config.toml
num_hidden_layers = 9
hidden_size = 512
vocab_size = 8192
tie_word_embeddings = false
learning_rate = 0.00531
lr_mult_qkv = 0.4
max_grad_norm = 2.0
decay_fraction = 0.916
batch_tokens = 131072
doc_mask = true
Each number is 128 + 24 x the weight over its row's rms, rounded and kept within 0 to 255. Layers, rows and columns count from 0. The size above them is the row's rms in percent of the matrix's.

# layer 5 MLP up, 3072x512, rms 0.141, rows 766-783, columns 0-127
size [106 100  99  99 109  91 101  99  96  99  97  95  90 106 118  97 101 103]
[[ 94 107 135 154 123  73 141 123 115 102 170 175 128 149 142 131 162 105 156 118 109  93 139 180 125 129 144 103 157 154 151 100 109 113 101 128 149  72 123 108 107 135 103  97 128 159 153 142 142 107 154 111 125 165 106 114 151 116 124 115 101 145 107 173 151 118 152 137 147 142 169 140 107 130 156 114 171 130 155 132 153 122 113 151 112 132 142 136 101 116 122 132 139 143 113  92 132 143 185  96 128 143 119 131 137 139 101 115 116 120 139 145 164 119 177 140 139 146 141 131 109 117 135 102 143  78 123 154]
 [131 160 138 144 121 186  99 135 125 153 134 113 161 126 108 119 136 100 108 156 111 112 150 104 147 127 104 136 143 128 127 116 108 143 129 121 133 157 107 124 115 153 155 152  97 147 131 160 131 172 117 123 143 167 141 119  96 130 127 131 139 107 106 131 119 163 132 142 152 126 161 147 131 151  76 102 126 113 142  92 148  73 128 127 117 141 133 168 131 108 135 147 138 189 125 139 116 125 135 145 127 126 145  88 114  79 129 142  95 130 177 135 178 121 136 146 158 125 145  95 141 157 162  82 116 169 130 145]
 [164 135 134 118 135 150  77 147 151 130 131 106 123  94 109 183 109 138 114 166 154 115 116 138 146 146  86  98 124 154 133 126 143  77 113 188 134 150 128  75 160 114 114 107  93 142  89  91 148 118 131 161 143 121 144 153  94 118 138 164 101  95 169 138 126  89 147 125 139  74 120 118 130 148 142 132 117 182 131 137 124 100  99 106 130 131 155  72 136  81 107 149 124 127 130 113 156 130 152 143 111 121  90 113 138 139 124 149 135 122 119 128 117 140 101 125 105  65  80 115 136 115 119 144  90 118 107 146]
 [148 118 140 115 154 178 127 121 102 140 128 104  94 109  92 154 160 125  77 114  56 121 104 132 156 127 106 166 142 152 143 131 113 196 145  85 137  98  92 115  80 125 171  88 147 126 157 104 175 188 120 145 154 133 117 142 180 102 157 146 117 137 108 157 120 103 129 143 132 132 135 153  95 154 169 142 137 127 181 134 141 110 132 131 104 120 153 150 165 140  99 125 135 133 139 159 112 176 160 120 113 164 158 141 141  90 153 117 114 122  89 137 116 178 125 109 121 111 125 133 139 120 100 118  82 103 176 163]
 [110 116 122 156 150 123 146 127 104 156 165 114  83 128 106 131 105  96 119 115  90 138  72 162 105 151 150  90 150  73 137 134 151  93 109 151 137 142 133 129 123 135 137 173 161 142  85 128  96 139 117 132 143 128 157 129 122 135 121 132 196 128 138 142 170 119 133 162 111 117 135 110 121 154 124  91 129 143 102 120 141 128 100 147 112 121 143 124 135 152 139 137 151 147 101 135 154  92 140 101 130 143 150 112 113 171 143 160 120 132 116 140 161 125 122 166 125 130 113 127 137 136 134 122 128 103 118  96]
 [135 130 141 100 124 145 178 208 134 161  83 139 131 130 131 164 132 192  99 115 134 104 195 167 133 144 152 103  95 118 125 112 154 158 153 117 144 127 140 116 122  80 121  88 137 126 115 117 105 141 124 103  95 141  90  96  99 112 145 103 148 129 112 101 137  95  61 149 136 106 156 118 120 147 128 110 180 126 121 124 156 136 148 117 173  76 113 110 118 120 112 143 121 113 114 150 167 138  98 160 133 125 126 140 149 144 130 102 100 122 120  91 117  94 126 113 163 140 145 116 151 112 114 121  91  98 133 108]
 [118 101 105 147 109 150 142 151 145 173 158 138 122 148 141 124  87 135 141 136 120 101  95 119 186 124 149 127 121 148 108 126 140 145 118 120 145 105  90 138 140 107 127 122 160 145 146 120 140  80 147 173 125 124 146 118 128 162 128 116  92 143 141 135 167 138 120 135 170  92 134 151 142 169 112 150  93 147 139 158 103 111 124 133  95 119 140 144 173 144 159 123 148 134 117 121 135 136 177 154 111 156 121 105 150 101 134 123 144  97 143 149 105 126  92 139 140 139 113 126 138 128 152 167 155 130 128 136]
 [ 88 126 164 145 102 141  97 135 161 167 161 122 135 162  91 159 123 124  85 118 154 142 138 105 121 114 138 104 107  98  93 101 115 131 149 150 115 151 120 105 113 130 180 102 133 155 118 155 101  98  92 136 159 120 140 138 160 144  88 121 139 143 142 129 154  95 100 124 143  91 122 164 115  98 134  88 132  90 131 138 114  86 116 169 120 152 102 117 103  96 178 143 117 182 149 138 108 140 146 127 136 111 117 133 139  78 129 124 118 149 131 119 138 127  80 133 136 126 116  96 127 125 139 148 174 135 156 160]
 [117 118 123 104 145 156 132 128  84 108 130 131 155 175  96  91 125 122 154 141 150 148 143 119 149 105 120 130 128  98 164 117 146 137 137 134 107 152 159 112 120 140  95 109 119 129 119 132 134 145 159 152  85 123 121 143 143  88 152 152 114 128 179 107 117 124 162 155 143 111  75 159  97 132 145 100 123 131 113 140 160  89 118 132 157 157  94 134 156  83 149  88 108 144 110 132 120 106 116  85 118 137 163 128 175 109 131  93 134 159 137 101 137  94 115 172 124 133  57 158 173  94  66 109 107 162 148 125]
 [139 135 107 121 128  83 162 153 132  89 155 105 140 104 121 121 127 171 112 121 139  67 143  93 103  98 114  99 140 111 144 124 156 130 141 102 101 117 132  77 106 129 162 129 116 159  70 166 109 127 132 152 136 113 140 131 162 151 131  96 147 146 126 117  84 142 150 101 152 108 115 109 149 123 141 148  87 152 112 128  88 107 167 136 170 142 132 159 151 106  97 135 136  98 139 137 178 175 134 136 119 124 152 165 134 178  97 148 171 123 114 134 134 138 152 110 132 135 120 140 129  83 117 147 125  87 151 126]
 [109 123 134 158 191 129  97 122 130 154 125 130 173 116 133  95 141 130 130 103 101 136  86 136 120 124 113 145  86 132 136 112 156  98 137 160  93 145 167 138 102 140  95 131  88 139 137 111 127 143 136 125 113 144 151 144 178 117 110 118  82  75 111 128 114 118 124 148  71 130 140 164 160 109 135 153  88 153 121 160 122 130 114 138 118 113 123  93 110 124  85 102 126 128 113 100 134 128 149 105  86 154 136 132 138  90  80 175 105 105 137 123 103 122 112 124 132 152 122 144 126 126 136 126 121 113 174 137]
 [133 157 118 151 133 113 149 137 135 154 119 109 143 157 155  84  90 115 143 163 108 213 144 135  70 102 111 121 127 124 112 116 142 126  45 138 181 155 112 145 137 161 150 116 137 168 127 114 136 138 150 115 181 148 143 116 120 122 148 122 164 151 170 120 149 115 132 133 164  74 127 107 123 115 149 133 160 136 141 148 155 137 112 101 143 120 145 119 156 135 123 127  99 115 121 157 118 124 159 146 150 113 163 137 129 158 148 135  95 113 141 152 100 116  93 103 130 113 161 100 171 157 112 113 152 101 168 134]
 [ 96 148 179 104 110 111 110 125 140 148 132 141 135 135 138 104  97 149  94 135 100 195 136 114 145 137 143 132  98 159 147 137 137 110 141 111 131 125  96 103 117 106 144 137  71 102 135 125 124 176 131 123 113 103 130  84 142  80 158  91  94  70 145 124 141 129  99 133 108 126  95 111  88 145 164 104 156 114 220 124 142 157 118 131 116 116 149 122  96 134 104 129 135  83 133 136 112 109 128 100 154 169 129 115 127 143  89 158 102 122 129 130 135 132 142 111 123 131 106 115 127 124 135 126  97  89 146 114]
 [106 108  98 111 118 136 107 108 125 174 103 134 137 101 141 143 128 142 122 109 145 140 136  99 156 159 127  92 116 124 125 130 136 163  95 101 128 160  90 146 122  96  90 122 149 129 122 108  96 132 110 128 116 123 120 131 143 115 104 102 141 111 146 172 123 134  88 139 165 112 140 111 120 101 120 127 130 119 165 129 143 163 139 164 132 135  99 139 159 137 135 185 133 117 144 131 157 134 174 100 123 125 113  60 118 110 153 142  89 149 113 137 112 103 100 123 124 119 113 105 109  91 119  87 123 154 110  93]
 [ 92 105  95 128 149 103 138 142 126 156 115 108 133 124 163 140 111 139 125 139 164 122 145 186 155 120 120 118 170 123 140 152 104 110  97 152 142 126 168 136  92 172 116 134 139  89 113 121 127 145 164 125 110 156 115 136 138  81 148  85 167 125 137 168 142 124 114 131  83 128 137 120 119 135 109  93 109 133 136 136  99 114 110  90 143 135 132 160 167 195 171  90 142 156 113 177 143 123 128  69  94 137 110 150  84 133 147 143 114 117 110 111 158 191 121 151 114 149  94  83 161 110 114 153  83 110 133  99]
 [136 122 166 117 106 112 127 149 127 136  89 127 100 112 109 121 163 131  91 147 129 145 129 105 113  82 128 127 139 157 163 119 104 120 127 109 162 122 127 134  97  95 112 135  84 129  94  99 100 149 136 106 140 129 132 108 113 115 135 133 109  87 172 135 138 133 146 164 110 141  93 141 136 130 112 149  91 125 184 156 170  91 197 142 125 135 120 151 185 163 137 159 116  82 115 116 116 106 135 110 154 174 141  95 115 131 111 154 151 135 106 143 120  94 121 131 151 164 172 133 148 122  96 196 106 130 104 126]
 [135 117 144 116 123 118 142 153 151 128 156 134 122 106 127  81 153 152 126 126 150 123 144 125 160 143 131 159 146 157 145 119 180 156 130 111 152  89  93 128 137  96 143 106 156  87 163 112 123 133 146 149 135  99 150  69  78 110 107 146 114 125 101 137 129 149 135 141 156 107 123 119 114 133 112 150  70 111 140 121 130 162 122 103 113 117 110 127 120 143 158 134 138  90 131 149 133 126 162 129 153 100 132 150 139 116 128 139 119 132 109  81 115 128  98  80 104  57 121 139 127 152 115 136 148 107 126  95]
 [152 104 164 162 144  98  86 134  96 196 147 103 135 137 115 151 141 132 161 139 137 100 119 153 136  76 117  85 115 101 147 165 120 165 134 154 131 159 125 139 116  89  76 136 154 144 146 137 133 154 151 124 172 150 124 120 170 123 160 151 111 116 171  96 152 128 122 114 166 168 115  98  88 129 158 114 138 152 151 149 136 152 112 113 151 123 130 137 144 137  95 141 154  97 107 109 110 112 113 127 136 153 176  94 162 116 102 216  90 136 121 161 145 146 109 145  94 133 156 116  94  87  92 139 152 130 110 151]]
# layer 5 MLP down (transposed), 3072x512, rms 0.137, rows 766-783, columns 0-127
size [ 97 102 101  97 102  94  95 102  96  99 100  98 101  98 103  94  99  99]
[[ 82 109 130 124 116 115 106 122 125 165 118  98 156 127 119 122  92 101 115 134 129 130 135  61 165 151 141 130 141 117 114 118 153 149 112 105 111 131  97 130 185 132 170 111 145 111 126 155 117 120 140 117 134 102 158 156 137 150 138 127  81 146  98 124 116 163 147  89 115 124 155 127 122 137 154 139 111 160 116 152 116 112 120 145 149 131 116 157 129 105 116 130 117 104 116  91 151  98 107 122 135 115 119 142 127 108 114 177 157 135 193 126 160 113  82  86 165 124  83 154  93 182 111 142 159 132 132 117]
 [124  83 131 155 127 150  81 137 150 154 132 155 132  98 154  94 142 125 145  65 106 147 163 112 132 139 159 121 126 132 122  85 110 119 161 105 100 132 187 123 126 123 105 166 158 119 111 144 113 171 145 138 139 161 157 110 143 147 127 169 155 146  62 145 151 142 147 117 100 121  94 138  76  87 154 140 146 101 152  90 111 145 132  91 115 165 161 117 121 107 134 115 168  86 155 113 126 148 128 156 107 144 136 146 115 104 106 142 113 142 115 158  76 145  98 108 132 178 129 103  79 132 127 151  83 110 116 119]
 [149  99 125  89 137  82 150 108  94 116  97 112 128 159 108  82 127 148 168 116  93  99 141 159 107 106 125 152 122 118 138 144 154 162  84 116 130 153 159 104 118 106 131 139 130 167 113 192  88 110 128 138 148 144 121 200 128 130 129 149 161 119 106  82 123 140 157 135 120 127 123 132 140 161 160  66 159  87 132 115 132 125 140 123 148 157 103 154 134 156 137  96 133  84 117 122 114 161 108 178 113 117 121 140 100 104 131 118 139 164 116 124 136 117 150  90 142 107 149 119 142  92 126 123  98 148 121  99]
 [124 125 133  93 125 135 207 104  96 135 167 126 102 122 121 146 102 103 140 129 144 115 129 144 115 184 136 125 139  89  81 157 125 114 128 141 109 141 136 127 128 115  90 132 122  94 134 153 125 102 120 111 137 138 133 132 106 104 113 119 143 144 137 112 122 150  93 109  59  94 177 131 160 131 113 112 179 134 139 134 129 165 121 107 138  92 141 141 132  92 115  92 163  98 128 126 135 165 124 155 137 155 130 144 132  91 112  83 113 124 129 148 105 109 136 137 123 154 144 141 105 110 100 146 139 132 124 123]
 [161 164 159 160 142 119 102 137 147 118 127 122 100 136 162 142 137 177 118 114 133 145 143 116 169 105 126  85 156 118 146 124 113 184 141  98 143 144  84 130 129 143 152 150  95  93 141 127 129 122 141 130 159 154 100 138 123  83 108 172 132  79 135  84 153 103 136 125 123 128 113 158  77 104 156 120 104 154 129 106 109 133 114 130 126 172 135 106 105 104 114 136 131 158 133 137 134 156  98 172 129 110 106 101 118 111  91 134 112 149 128 131  73 106 146  83 112 119 179  83 132 128  98 138 153 165 144 176]
 [114 141 154 166 132 116  90 109 127 136 171 158 116 137 113 102 115 129 108 143 131 115 130  76 139 121  99 144 169 153 128 132  90 134 101  97  96 132 163 132 171 151 102 182 131 112 123 109 126 116 156 134 114 162 145 127 103 156 136 105 124 155 111 146 116 115 144  83 140 124 104 172 170 108 107 165 131  71 127  66 154 140 136 106 103 142 154 127 116 154 146 126 112 130 114 149 141 114 160 117 140 152 110 121 137 117 132 196 167 145 132 109 123  90 133 102  91 104 151 145 107 168 108 101 127  95 108 110]
 [ 98 130  98 110  89 146 161 172 158 151 155 140 116 120 115 153 123 128 127 128 137 109 125 127 135  62 118 112 133 143 136 130 108 148 121 118 146 115 166 101 163 117 134 153 126 123 113 192 142 158 145  73 170 107 106  94 145 158  98 114 145 114 124 143 132 121 111 118 105 126 135  96 111 107 139 116 175 128 127 168 132 140 110 132 132 132 114 121  76 125 155 144 151  94 111 131 166 147 107 141 129 166 139 151 109 120 133 137 117  82 152 110 143 154 147  87 128 138 143 105 140 171 118 116 134 107  98 124]
 [118 158 126 135 100 125 138 112 126  93  96 136 125 102 107 156 132 128 144  99 144 138 162 133 112 146 130 152 122 109 131 126 148  89  93 139 114 102 171 159 131 131 108 114 122 114 124 138 122 110 157  96 165  88 154 158 120 120 121  83 165 179 144 122 153 125 122 158 125 148 184  88 126 111 139  99 122 148  96 184  86 137  88  94 123 117 100 116 148 120 173 129 152 175 102 117  70  95 162 113 128  91  85 106 140  95 108 152  98 147  87 109 137 140 134 138 139 141 126 136 135 140 149 134 147 124 127 181]
 [ 84 133  99 111 112 139 110 147  87 102 166 102 133 110 113 151 100 122 115 124 112 111 138 109 100 116 122 104  99  95 134 152  93 132 138 129  87 117 131 124 115  82 107 117 116  81 104 119 132 132  58 116 104  94 103 137  85 162 171 145 113 188  74 138 136 101  71  95 142 178 115 112 121 124 127 149 163 152 145 139 115 122 104 123 126 151 112 136 107 125 116 128 190 141 150 106  98 159  80 132 129 126 115 108 141 145  84 117 133 140 120 154 134 145 114 124 109  82 160 149  82 110 128 145  82 117  92 104]
 [150 123 112 155 143 100 138 113  93 144 171 150 123  99 131 110 164  92 182 147 145 154 129 133 143 125 168 157 125 144 167 129 115 151 130  68 144 128 115 138 131 119 103 108 121 181 186 154 160 170 151 117 101 140 106 115 162  72 136 122 140 138 134 108  80 130 137 123  94  80 132  71 137 103 137 142 129  99 154 115 137 156 135 171 159 151 124 112  93 111 119  96 131 149 145 170 151 100 129 102 123 134 124 132  93 109 117 100 139 175 128 138 132 151 136 134 142 113 133  81 139 174 122 162 136 135 127  85]
 [124 148 111 103 158 148 118 120 152 126  84  83 123 135 130 142  96 104 130 132 147 167 107 120  73 173  84 127  60 175  91 135 159 171 120 103 124 103 161 124  85 115 121 145 123 118 133 117 122 109 122 134 143 105 145 126 142 145 125 100 135 146 163 131 140 118 128 123 104 179 110 112 148 152  90 172 143  92 126 143 124 143 124 141 103 188  98 128 155 173 132 153 141 165 124  97 145 103 160 131 139  87 160 130 105 173 140 149 138  87 110  92 138 162 133 153 114 151 112 140 124 159 180 124  99 121 118 127]
 [113 105 119  83  92 115 116 122 138 152 139 122 163 136 126 123 135 137 134 134 128 150 172 150 151 175 129 166 113 158 166 136 115 100 137  92 146 127 150  84  99 115 111 120 137 114 149  88 107 171 125 127 132 125 146 136 113 107 163 110 105 101 106 129 166 137 148 147 106 137 157 105 134 129  98 109 144 138 163 135 125 140  68 154 113 122 117 142 109 132 135 112 145 143  90 118  89 172 160 153  88 101 145 144 133 127 108 145 128 157 125 121 142  76  88 138 146 134 160 119 152 171 135 123 125 175 115 127]
 [144 179 102 142 113 105 103 163 192 145 128  92 163 116 141 130 137 126 136 146 116 106  77 141 147 154  86 166 143  90 112  84 170 151 126 161  97 103 129 135 138 162 160 154 179 163 129 104 109 105 147 129 119 136 119 133 109 124 107 127  67 176 134 117 104 111 120 149 110 116 122 104 151 129 147 109 121 127 107 139 160 103 159 148 118  95 139  85 145  92 126 149 116 132 146 157 153 136 121 134 166 154 151  88 160 111 139 115 156 144 151 163 164 130  97 108 125 132 134 126 127 120 142 125  98 169 119 124]
 [155  93 130 128  83 134  94 124 149 134 125 153 135 114 130  98 136 129 145 127 121 137 105 117  93 133 110 111 119 150 137 143 126  77 114 162 131 153 136 156 114 119  59 119 129 141 137 151 134 110 169 102 100 130 152 136 154 131 146 156 132 134 150 141  93 118 105 147 115 113 143 177 156 173 113 134  97 136 132 125 152 128 149 136 170 145 103 118  60 146 117  89  95 128 116 113 101 120 112 139 169 148  86 121 149 115 126 119 102  91 138 171 133 143 126 126 143 117 118 133 126 153 126 131 135 135 142 132]
 [129  85  97 143 147 153 191  96 123 116 108 119 164 113 130 133 136 109 165  99 128 136 150  87 153 127 122  93 128 136 118 111 134  87  77 140 106 182 135 159 118 146 112 140 108 118 121 112 139 127 139 130 142 158 100 132 129 136 147 119 102 119 135 125  97 163 155  84 100 104 109 154 122 117 128  90 115 136 157 131 144 145 135  82 126 126 105 108 141  92 114 178 125 131  95 125 130 125 133 103 125 121  88 102 156  90 145 156 160  92 150 130 107 133 116 146 123 124 133 143 149 139 100 178 119 162 118 151]
 [147  98 148 157  93 133 133 162 137 147 138  81 123 143 119 119  74 106 112 132 129 120 148 113 137  82  99 121  85 166 128  70 115 136 144 130 165 104 158 132 132 138 171 111 191 105 113 160 115 155 108 117 121 133 113 136 138 128 157 132 125 135  95 130 112 103  87 140 115 112 107 113 120 132 122 106 116 180 104 105 114 136 151 113 117 145 104 109 113 111 102 150 149  87 138 127 122 154 151 132 138  95 141 159 120 116  96 102 130 118 124 109  94 130 120 127 135 146 161 164 123 179 132 174 116  96 135  89]
 [ 90 118 121 137 156 128 111 126 138 108 114 157 142 136 152 137  86 185 104 133 128 106 119 144  84 183 111  71 136 117 175 139 126 131 121 137  87 170 149 120  92 127 117 159 138 123 105 127 129 131 145 152 138 102 107 122 101 145 114 150  97 127 120 123 164 103 117 133 161 131 119 118 156  96 146 148 162 157 111 133 100 101 122 140 124 149 139 107 157 117 128 115  93 110 106  72 143 112 147 124 153 137 137 110 169 120 146 151 145 176 114 128 116 140 139 108 119 159 140 124 156  83 143 168 135 168  73 109]
 [ 92 132 128  93 150 110  98 119 125 104 142 121 112 100 119 155 153 123 104 102 129 164 120 135 117 122 112  81 100 109 133 114 135 101 158  90 122 146 112 147 169 125 130 101 107  98 138 154 117 128  93 127 113 124  97 113 139 140 142  78 155 114 133 143 116 153 166 109 117 137  85 118 153 114  97 104 158 118 126 116  87 158  99 134 154  92 138 134 164 125  84 140 116 103  88 131 135  81 119 100 126 126 132 103 134 171 116 163 106 116  81 120 139 114  84 137 139 146 106 118 134 147 125 183 141 141 172 128]]
# layer 5 MLP gate, 3072x512, rms 0.141, rows 767-784, columns 0-127
size [105 103  97 112 100  92  99  94 102 101  89  99  97 107  95 100 101  99]
[[110 143 136  92  94 154 125 136  85  89 140 137 169 115  60 124 128 148 119 133 105 106 120 140 104 141 146 106 119 112 102 148 112 103 148 117 114  80 100  89 125 152 119 148 124 122 149 111 148 148 114 137 134 150 132 150 114 120 133 124 122  68 148 147 115 139 138 155 129 132 140 132 134  48 156 175 117 109 118 101 119  92 137 119  93 100 150 102  99 141 163 134 169 134  93 136 160  89  91 143 150 124 159 153 114 101 104 104  86 131 135 111 108 141 138 135 123 128 134 159 110 107 137 118 134 127 125 101]
 [143 117 152 153 160 101 163 128 124 118 121 159 143 153 103 135 174 146 123 127 123 128 130 121  95 103 116 145  80 156 151 141 155 145 140 152 130 151 154  63 127 141 121 140 127 111 133 161 116 146 100 109 123 147 136 120 142 126 171 158 170 139  88 135 138 156 145 129 100 111 143 167 144 132 158 135 123 103 143 135 134 141 122 137 145 168 112 152 153 141  89 114 109 113  86  87 126 151 168 122 151  96 156 125 141  89 150 118 108 102 154 151 128 180 152 125 138 125 140 139  94 136 113 134 114  92 107 133]
 [118 121 147 117 127 123  74 117 134 113 133  83 148 138 127 140 108 132 137 126 106 142 102  97 155 123 116 168 173 168  83  90 136 145 136 135 127 138 136 104 164 139 169 154  95 146 151 114 111 122 144 163 108 147 150 101 145 124 120 175 111 112  66 123 101 152 124 132 116 143 161 121  91 116 124 131 117 167  97 155 137 115 150 126 110 110 119  89 128 163 152 153 128 146 136 131 128 120 126 117 134  98 143 131 122 114  96 102 146 153  93 108 126 157 106 111 193 149 129 148 113  92 109 135 169 144 126 170]
 [146 137 154 160 136 133 157 134 121  88 143 147 127 138 126  98  99 153 100 128  45  69 135 120 108 115 133 149 159  96 152 142 140 150  65 133  98 126 122 154 110 113 122 101 130 123  96 153 140 111 135 147 147 104 161  89 142 146 143 169 113 135 125 114 176 126 120  95 126 157 118 102 116 123 138 112  83 125 136 139  91 125 160 156 155 131 122 120 101 126 129 113 112 113 107 139 142 116 124 119  88  91 155 130 114  90 108 148  94 127 100  98 108 113 155  97  91 176 126 104 137 119 135 174  96 114 123 128]
 [106 161  97 128 102 114 141 119 121 136 100 111  96  93  95 103 120 152 113  77 102 128 115 124 141 137 174 138 118 117 145 162 105 141  93 159 127 145  86 164 162  94 132  68 133 135  99 154 134 126 138 129 112  89 143 105 149 130 138  80  78  99 120 183 148 105 128 149 139 152 125 151 152 137 102 129 156 124 128  91 143 131 126  92 116 174 138 132 137  93 106 128 176 142 138 124 107 143 141 147 164  86 129 132 142 107 118 185 128 145 155 127 124 133 136 171 164 148 163 130 130 152 100 180  98 169 147 201]
 [153 126 136 175 145 151 144 138 157 145 130 139 165 108 107 112 146 126 146 152 129 134 127 153  83 132 173 161 137 124  94 103 127 140 112 150 137 101  50 124 104 124 130  89 142 119 107 116 133 154  83 165 120 113 124  90 130 133 130 130 114 175 102 129 116 121 115 126 138 143  85 142 157 104 165 153 134 117 130 131 100 112 138 119 120 161 150 135 115 132 160 137 103 126 128 126 122 143 143 139 107  90 127 158 167 111 119 184 107 111 133  95 170 115 102  89 118 159 143 189 128 122 112 105 115 157 136  49]
 [107 149 123 142 117 126 127 140 119  80 120 138 120 126 135  90 153 124 125 107  84 135 132 121 138 116 159 116 167 107 159 122 163 172 126 141 145 106 155  85 141 146 148  88 124 134 166 102 153 150 144 117 161 170 135 155 137 118 124 115 114 148  95 109  91 112  85 151 134 137 115 139 172 122 161  70 132 122 118 127 109 145 127  96 118 116 174 118 160 145 106 114  84 158 115 160 166 131 142 147 166 162 101 124 133 154  96 134 151 151 119  45 149 166 101 144 125  79 128 143  82 103 153 164 112 129 124 149]
 [130 136 176 129 178 156 111  87 141 142 113 165 162 106 151 163 181 136 109 155 138 105 140 141 124 150 122 122 129 108 121 177 151 131 138 156 141 112 136 116 104 120 148  82 128 157 124 130 169 121 112 131 122 117 167 109  80 109 115 157 130 142 124 126 135 119 147 124 127 137 176  80 121  93 140 112 156 130 116 157 173 125 138 105  91 114 116 180 122 107 139 119 101 144 139 149 118  96 144  69 166 142 108 124 158 152 137 116 118 128 200 124 127  77  82 142 126 118 133 110  68 122 114 138 148 154 157 185]
 [ 92 119 131 143 139  89 138 155 111  87 120 187 139 151 138 171  91 125 127 103 153 102 100 122 120 145 115  86 128 136 136 105 121  84 122 128 129 111 132 127  86 129 139 118 153 169 134 136 145 140 158 137 137 117 130 153 143 103 121 114  83 124 135 127 107 121 114 125 138  90 126 157  89 152 140 143 105 139 130 139 129 138 139 161 104 118 122 121 154 105 106 117 163  89 141 129 119 136 141 129  94 116 165 146 117 112  65 169 142 147 109 163 160 149 153 123 184 147  72 125 112  81  94 127 146 139 149 131]
 [127 116 124 154 136 101 148 143 137 144  99 113 110 154 121  95 139 125 101 119 172 137 181 137 143 141 131 124 104 106 118 114 135 130 142 143  94 138 135  92 159 137 165 100 162 151 131 112 152 133 125 139 141 120 118  94 132 169 105  94 151 145 139 120 141 134 147 101  94 101 143 135 150 123 113 134 100 113  77 106 107 156 126  86  86 149  90 105 132 133 127 138 140 191 139 129 116 152 151 100 110 161 185 121 158 118 101 107 121 178 121 105 164 112 119 105  92 116 109 114 153 109 146 112 119 111 130 119]
 [119 145 112 115 158 102 103  92 117 123  82 106 133 169  60 127 137 116 125 103 112 126 120  84 135 145 117 147 118 117 146 121 104 124 111 100 171 118 125 137 137  99 110 126  95 157 138 145 101 147 149 139 128 154 133 126 122 112 126 126  82 158  99 117 161  92 158 105  87 179 124 136 113 153 139 148 159 134 143 143 169 134 143 136 154 128 106 120 112 185  76 140 165 136 157 130 138 133 118 136 142 125 112 132 152 131 138 118 138 108 124 114 129 162 131 124 159 139 100 118 123 140 120 103 107 154 107 127]
 [156  96 124 129 155 113 113  86 140 115 126  95 144 139 108 141 150  90 152 114  96  85 119 127 105 129 127 141 154  90 150  93 103 173 123 121 104 125 124 138 149 135 114 153 143 152 143 133 114  97 127 153 131 126 149 160 134 191 104 100 182 168 164 139 141 132 101  97  92 140 136 159 142 174 118 102  76 135  90 130 111 160 138 106 140 121 146 137 141 133 142 138 110 120 125 137 119 152 155 126 128 143 142 140 104  89 164 102 118 125 115 112 107 121 115 152 131 144 141 105 145 108 111 153 127 145  89 115]
 [137 127 127 127 155 110 137 159 125 171 147 115 155 115 106 127  96 103 110  89 116  98 146 143 158 101  77 163 135  99 140 137 116 155 138 172 110  89 146 136 130 141 148 114 136 140 130 135 130 125 148 121 110 137  95 138 125 121 122 178 110 132 108 106  93  85  99 133 131 132 122  97 108 127 112  57 170 118 170  88 103 118 104 131 106  84 133 123 145 165 133 151  84 178  98 138  89  73 130 166 131 129 155 120 165 132 175 106 162  95  95 135 118 105  70 140 140 145 142 118 120 156 171 152 155 110 121 152]
 [ 97 130 137 143 137 133 145  73 142 147 154 158 145 118 153 110 147  94 126  91 148  96 112 122 135 155 124 110 133 126 127 112  86  91 131 111 136 113 157 114  92 166 174 126 176 173 173 127 120 136 151 114 148 129 150 148 137 154 151  72 107 127 113 143 137 128 110 162 116 118 139 118 122 109 133 124 100 100 163 142 109 120  94 194 133 103  78 122 128  94 127 115 143 165  93 126 146 158 124 115 136 120  98 155 143 159 163 185 104 126 146 157 134 137 152 111 119 121 134 168 102 139  89 158 148 143 147  96]
 [157 104 145 139 105 121 149 137 134 148  87 166 118 114 175 117 151 158 122 144 131 144 106  90 100 110 125 119 186 150 186 163 147 175 149 177 123 168 105 138  92  96  98 108 104 109 104 159 134 139 136 111 130 108 139 113 105 140 119 119 149 170 123 136 163 121 167 124 122 125 114 129 131 129 113 129 135 172 144 102 121 145 156 145 134 167  96 134 112 149 159 178  94 132 108 159  80  68 161 154 142 142 119 130 127 128  90 127 121 124 123 110 148 106 103 116 149 141 175 128 138 138 114  89 119 117 102 126]
 [135 152 128 111 103 131 168 125 109 128 136 127 113 101 118 102 129 130 143 100 148 147 163 108 193 121  87 137 125 122  99 121 103 122  98 142 109 127  87 119 173 111 128 110 124 109 200 159  55 124 142 115  92 128 145  88 137 105 179 140 152 144 127  93 136 134  96 158 145 146 142  90 147 137 124 130 126 120 151 149 146 139 112 136 110 125 166 106 105 104 154 152 124 126 130 155 120 125 144 134 108 121 141 130 140 126 137 111 114 149 153 107 121 120 128 128 140 106 101 131  67 137 145  96 142 105 146  72]
 [112 131 137  97 163 138 104 115 115 128 126 101 107 153 158  96 145 132 127 117 102 141 186  91 114 147 152  86 151 143 139 153 110 110 144 138 123 138 146 121 164 120 128 124 144 123 132 156  89 100 113 102 118 122 141 179 152 149 107  96 105 120 136 132 149 149 117 169 160  53 121 105 130 121 159 121 119 135 101 119 112 153  76 125 130 146 138 124 159 125 111 113 123  99 117 100  86 130 141 130 122 126 129  95 132 167 108 160 132  94 136 133 146 115 119 145 136 145 156 120  87 185 157 130 146 151 114 103]
 [ 86 144 133 111 175 134 113 115 115 146 114 115 112 127  78 116 116 120 121 165 135 145 150 156 113 124 128 138 142 122 138 147 132 114 129 141 105 123 135  93 134 114 161 123 136 121 123 159 148  89 128 179 136 139 132  90 172 117 130 156 112 109  69 118 167 153 156 149 150  96 109 143 121 108 121 174 105  64 137 138  91  86 113 111 120 164 141 114  88 189  99 149  77 116 122 120 156 139 129 134 144 138 142 128 129 141 150  97 107 141 136 132 121 149 143  95 153 169  98 103 132 109 138 141 110 133 115  80]]